Part of a small language model's weights: tied embeddings.
Each number is 500 + 50 x the weight over the matrix's rms, rounded and kept within 0 to 999. Layers, rows and columns count from 0. Numbers have three digits each.

# down: layer 7 MLP down (transposed), 256x64, rms 0.134, rows 135-181, columns 0-63
# up: layer 7 MLP up, 256x64, rms 0.135, rows 136-181, columns 0-63
down135:531487545481600496488511490522420552522509505572470519503503510459465449496473456492452494524473465457511480449496433380528645596536623555569483516417419445455497519437520471509479522573510516
up136:521508457538522461485487532499492495526451504502521514483526481488512511475523579426495533384550477564470534578457557498530487478541562566439463557545540466529471467421502452508458475437466553
down136:525536560484511518550497475465581520498511486520483553569491483462551489485440454459503460539514500584517501572432429522482507552538450516569404497358537482445449480591532449557495524430531458
up137:475526549409456456571528592475505306446476515473457510475519457472473480561493576579502465493444521499556531497415540542448493553438578538480562535550469491612531515464555454400461454490484570
down137:515408540482471557605507585540472567534488449459525485412496610583565515334445583496456554573573506511547444481488464495483512471481565482477585426500464455479461584469519480513475464420475472
up138:505453595469493440493421591448465486658476459479608468368586487527507538516592553515523547528528518552462525450482375562523427470398544420553528506534567460470539557530519413484482470455488490
down138:437574533487500537554504442471568467456398520448556522439541522575622530578516448420440491603523489415512486516492577465565544469483482459435502481406454402588521452515623466533523490545373582
up139:430567475521477513530441551503447577495401529526471487390602479440548514553528503498557474439623470513479490483550486506503425530554463475503501492457511442550568522582428509457488446503463490
down139:521525511525481460518412497487478538454469550544435583559505506466442504536550531558421505430462453486513515420450545537525505493456550475579492505554481484528486447477532475572463498528464499
up140:516484566497466454529534574463387521487496487579536572492522493506452539500514546533502487492419514519444584458414472525515397516557586505447572538514514507550601431477480345549478488491554490
down140:502567511505519549364469435582459485529434548499530432394601548433517485564396528396517543489441517527506401501536516568509580437480454492491506540478485548525449405432555626477493470504511597
up141:475455532548472457417453465402456466492575428551423525500426520390401544563543521484510469456571534493536527550449505572419486409513662515463545513523502538505521526557451479449535539595492529
down141:463429439570528491485579591499423544527415501436585512498556476628485543378545435448494543586491512526585470478409416451498497524451519539467579469521456498515488521512555469533564395480560440
up142:496563497499445531493516463471475496471458529502585537502554479561518542490538561562416551466497438463491487464440365539567443517484466401521614570539470491514504554544424438464494459563436548
down142:524406525452518450402524552501498534548425466547478523492488520461571538420448515493504474466506538519508603527515512486492515440514540498448468473525577389517412526497517576562523523536492398
up143:479555503532462456444519498521456471458503616482470544511461471492496524485503526451570483625610484554459517467479479556519481477480459529500503561557446428561532525478437489490532494454506425
down143:509496468510487429522449448515561531554534523524501385520490540571498543506447397509499535478450464546547506490469463492533585482464477564599530506419482535420418553521579493524548479424441430
up144:446519656523481527538507495449456503565455475516508637570522563481406536553535575473500468471647479499507520484402504533497456476487473467526585508586420466447477508563386449445370412488475395
down144:521494498477416483389593427514571482435459579607478477433508505414420473402497423539576515531515596516549613558593441440468507463475518555462449422528556596545634393545431499515437565533514468
up145:439568526495422403432485498392462527523532512473500458459529560496491655493504495578432577459559510539558485503451447542458562536588485545436514464542485468555529491499459431543498480441553460
down145:454450521488542526465582439520412480542516409599507480535502495489655492554400523449601458575397511439449535526440553502481497437483596515572532573485472491541465363470512495514387499512483514
up146:499544471530458431553427594481496500442487408485552464494456599478487486599502596545527407446565526552570451585458471527504486487525534442475610487501433472490501499557509490361580474453445544
down146:516498580578518487494553588466485569499512498403525518511530474519548633420487394381527464494413559439460578486426477463412455639508560564494508555514515491445476476462491515527467472511481486
up147:508497610490475537530504512507421488412501496490546535521613535544398502518555532564460517412505515377515555410462546528471430446532510472487513517558513447491510551496483445406500543529501525
down147:468457463457453508368386512508487476484524477515477491546491497420549536567442435451461517561505527595542497561504531511541483538450440569473459326548528488457486516490617603558563523516534520
up148:446555573500423543400371469529519370385444499479454547502562524528497523650556468481585447529526498430537520555467441605461435531604505502443556455515479515549470512570428468425574496587462450
down148:533514525419575493446495414481481452429524612567471455523603453500494482498424407448571533484513551577488368555488562492518500491538490477461514563453451407492460427644599506480517520542558429
up149:548520548480539471464559438392464479519492496487561511403440492501487498519495522486480520474517501542541492474614453571481543573555546466415537549526510523536534468515441469424422495444488550
down149:499445531523441527523539472602482520360609542517408528481438544548453520527493469572466494530419430523475507522480527434562497504549522539545453515579426501463535461474534471479445419490562565
up150:484420485538488534526460548517447554564463511429458455530504513528499409512497536541531532517567468528454543532544487495495465548525579561463520492620508422521457545461503514461524441479489444
down150:468500475500552455553513464563544471424531505473504549516489499514572453478423450595467548522496500476488504535488513590587519402406472515521516466400537516453493524559461455497505543456448564
up151:481517437450420434440485434529549444572395468535553480463546600470507518551505497481570492508571471510537499578559575447461479552471365447513546502505477506590462569553402430474458458465516543
down151:484536470551482615572466605437548435503425500501486485529497508530580513539476535512354471522516413423517460592443418573482529518488486439515477504412529474514514472467557521528484556451574528
up152:457500578422481466521462514565493450478486602409425507548545580452459450686540495525539516398464465563504463448543468481538400432550463491587480444478478513560549459592500519501486520562516496
down152:479512502540504456548536531464418533512546412523530576501548566633530450495503425505454481564592443400562421464447544472530453469487482474487557475499542472420509541479556484501407436526578511
up153:516464529426510506484580556514409477497394570470566487443570497425506541525466558523487511474518513468515552491537543526526520418519470520465546449479453489653494473470418469507507468550480472
down153:496474505549523470510441532520487484542579483530537566472453585540580491480537537462494558485530452496557525479454472432574509497513475468494478464422479528469496557488471449582538397448463490
up154:541532527493460442486549440464450449471498564539556545465524556515511521511548473476535514445501423495529478575512443542510521529551525515527499461486497503501516537465377467441438557461573463
down154:437441486519531525564470564481494424491493544525471532518437481385512448461528477508455513536454524460464450518512480532551466602482519511451455484636505513598541450500556488518573515510508552
up155:434528499496447521381520539462501408455474552515465520531606564494538624480523557522472522435497517522549509484472456506502507515544506443463548462475509495546501495560481465488485460460482530
down155:484472576440552422541437512559523545507455472452585495475478543541531427479454494449497416508455485538525460545536539511521468550500542600522552465396488469467521463530492501490466484538501539
up156:503586466580467516463503482495472435502386501456473497540557516390453467562538551547525502445542587481526455498375507476407514495466493457493561478530494510507504513546565394514462504589458554
down156:520486564413495441554534507630563504573484466418468441523466520531548582416461486535395514490487559563439486520621474419513508478563505427521477493506362468463499493519457573573446456496493545
up157:487527495526461479448501469528491490424472502494435531434477503468391430514499542470521514449535503560417559473516573498546560530539552569490625563496480500549534529470469547364510468543394656
down157:524557401570507531553523429589491441538501489498430543545463493551481490457607441426459505480523583481534513576464541542486489417473512477559462564488414477530519459503596504498500428513474502
up158:421537544588467544450442559456507490515444420510489503505511515475498507507467481469572477545513481501521579440429563484511507467531534468486485523487556465569582480562539479484450467489474586
down158:531429500512485494536538381480485454552595580441507416491497514457459497528535465520509518473463524476476525482514496477467434555573497428456528478537495603538515493476489553508536488539531460
up159:412573524527446513458454457474474471508511533529482467587578539572401527570467496590550505435549465484523590495418493488498501449554584419399604460580478478431593476484502405468586439414496523
down159:483564526479421428488550552446420558574579382441569482493494507583487411387515484548480573547478425589474482440576543478583480529515387428554467494514441526527646500436480515481461442500614534
up160:519413603578445462457493404380474526578478453490560482526527499541506524465523532412557455509500498565498466562508507448534466432550501473453491457548486502514476529574491544392462521475462633
down160:507515444508520574575493480547479457516424562512472499526501480436422551437532450489476551615448552413472524467521488539592460432554444450462514553460489480544513488553483460521518552551540490
up161:555615515513449454502535516516465401424412516483591534468468533446526517519552547562549517524484444529511468555471484480386411504554505550505596451525496497423469550482506426539528477542534491
down161:524451468486486510511526456585582485523447583446441417550548523628541505464517504514403543496582533501578448421482452477555590421559459500453481447475488459554446456549571512450490555472524525
up162:486553527534476501365579481497505504492483561455480525424520540475528465511533486529530489494472512531535509509466468450535537494571571406457487493509531453497576560553441566504401464530393491
down162:496519470532536534528431513457497536447533484535510457477488514473474418453495544513506498487458481440485529574563506484466444516524413513457503553555508544503501528407474529466553536510564549
up163:497507435436514517465401459513469440447514497404527572495579578508515510522607606507479507430461576533559479441487509554525422529530488440512542529537367515540509530476486513497458421555530612
down163:592531515483562460579494490594402521529474504528494446498446500433469474554505481418477445492473504567445602464504475407512591434575453450544428461467456427618549509529555540521474492477550519
up164:444393535485467388455499476447518460509485481505440459550544501554473499607465554526518564505576422558481576429516524475448519452532560557408517518589486393481560488471517420466494548602512479
down164:546547478539459530430470490574553486582520488523521450501440454483524509482456433492535541526534466495399466536579464350467528568492469485526449542501469461469583465490518475496494593543572446
up165:540531579529451381443436580458474420469528385512604609556524533540506623560468550448529499443524541524468581517580438514579435538481525472482526503515475538480467541557435537437379501600438417
down165:471493528462527534510490423474472473516433568540457531486491566449506495501552541522433452597485391412517468451483552490451398524618493507533373621508586614461491442504477531460453545448499701
up166:393478380598497434497505454502516506409455396473526544566526595474441518555536447566532514534537473550507623500449476528452496500492487427493542523509518439474498538533500541405572543502510503
down166:472481499578546558587542437542524502474530556575565486499471523476475507503501350456486565436500534563469405458448564526510468482448465413473436487459494546468565505507520443565572465521510515
up167:525534489502505488518539505523487539512503548494538596482520485501475507521515565502543542517475496459509499522517485563464537520543467439493521453500507492430442461530507460507433480509468473
down167:516436502522468546483494464441501493531510569435468411539477525529551495478475435537507455506507528475447486485549555495490457518460498498487527491514508572575548524432417521517563543460589520
up168:522492540505495453518554499508440455499502490561481524521604526526439511560466553418539557460572404493498527534490453495511421486436487496498498527536558489519464465498495484518543527503420530
down168:488482482459461496463500520500398535487478491436477469527500424423552506511476496540547509449493544529505463515593550454531534558509419483531415506534529508520571476480482522515586532475580452
up169:498416551553486570469512518465460515506469566429437548566542465503472576606475566548535442485519478552506434490533489582470434429525665455425516518536430414583507485577495573445466490440397459
down169:535534559520567547551424514383508525486520566574442478478539391529456480573455503495537514496415561425576478468534457516460592485494536509618480485522446500558521487540510592520486407342461435
up170:448592434515475445593444405468482399549497479503497458489554495447433475611456560466519452536583504568524492581415513478469374413457586467532580518657511483456526557532497525496526410474496590
down170:523607461489434472541498415538558514557515490479462382453481426608498419559560581549460521501462419530479404456585578410551427471549493459537441581431534541507548554481502409476564533477547438
up171:512527618534472460406432529475470491482474599383574460435489528486455571565541621513535461571554440462463518463484530484481416488500524522510510520469435549491488509472444548477586526546476420
down171:487506478479607519521467463451582501509475529542543491476474526375549464406466480469445523525466549521520407502576422532541592532460526514464444544500520562506565522401526473442592528478488576
up172:500577498505514495481518525508510489463407422501546451572601572454318576561548504530498499435570426602604566466509500499489471418556547409488562482539502545452518534477489441459555436422482512
down172:428471521496508453645420503486502487534622445503484505528452502601576463382596424583409542471565526544515469513507493488527556464491513554445463513436536391511566593616504436409479501381469508
up173:396536572431456530552489535432451460478522583470545561449514550522496428606494527496496536504532417574545474420352508584457442431512438513495480553510516505551471524490422538449504570499437551
down173:620585483558573440400486407412499475480520501573521479433507515434477468498444478480537533568481549419521542560564512516450549528438528566464518497453558507580457462444498536447477463494521536
up174:452521533572512399471483467534489518550478492472486529449528497522483464572502515514480534493575451512488501561519521516467465471533522491529485533498490408453630479541400553491527484494476458
down174:512505514489395493570532504529552545511498565433518394515560521475542553455476488515522486494427489484487453503506478498555548486463440555471492486500487526525440477453489508524462566528577463
up175:494504520528466514549457458488379372536431521466516476500525539435522505505560552506469516424471460629526566518501488441416564564587496496524573485535466499464446541531541543510436389527471589
down175:510473454429497554451531377443578529452463600572540462506499389553490503556490531479529501556448480524546503497512525609550468507447431403549438501478493411483538564579516493529548511388492503
up176:467504523523426483500528458507457464451518502473515575538531505502579468528487513388591513447496461588539526500603544483467469504539556545515483463496514498515546440406496466494444485432461533
down176:634507503528568563569458509530469455478405511504457507542477508473479497461528414457411500478442479416482493500504531535529473449518510449567480484562454471502495511595515537555585506479445540
up177:509537478539462498429455470552477497490454483552609517420550523474508434527481443469544652466637483623561576487470543524420412554557480368455554442550464461486546578567414442497517485545470478
down177:518457553430452527586505462469467487540531506432429514575416489516516581440546615418522378560449474545481525548473467364621495501530499583501528543496418486537487514542554517435454556538479424
up178:537518477519422387484501496417463500507566474512572588491474495547529475603449481491416543500469500572520550480488546592483438448510460440425547550577609561499518492502399601468580480453379395
down178:560459466581425401480501409551491476552529499558516548501514506597606470450554496450404532561456514483525563455582512413511428495465548391405470516452495551490616417522562543532518548522424462
up179:428450520492449505458481546556500465430502507436498571516511487515456558535410631484584477423557542560477519478426465493507451458464503507484557513520518508432500548463589535529490492430420534
down179:545529478599421457485574496506450555532448547503484451550513526463488494432463511532579428450514525537551422542546513443363485520540520467589493566550485509472490423427406524467534546510501474
up180:487528388606482439376505465408469457535407463525503485569561524521476511578551572409420527523561563495517492576488446539421565473555595479439501538571552490425525537518468499452501460590332476
down180:508495458472449499420514571517393635473403489626539524471543560540525518438554411489440604433529570485472551513471413535471492463419531594576465532398455436465528490454559484468526487590496513
up181:481460534471518500518494526477422527485519541464432528505495512609467473496473493591525486516416462485505544390457562391483525503491496544546539485539508501483471468516539532535517415558492545
down181:497544471483481520472466436471528493498481493501543518505487585430495484546490559486517477505539493556484463540515505520497509486471427454464471517502538515506609575561416545463509515461475471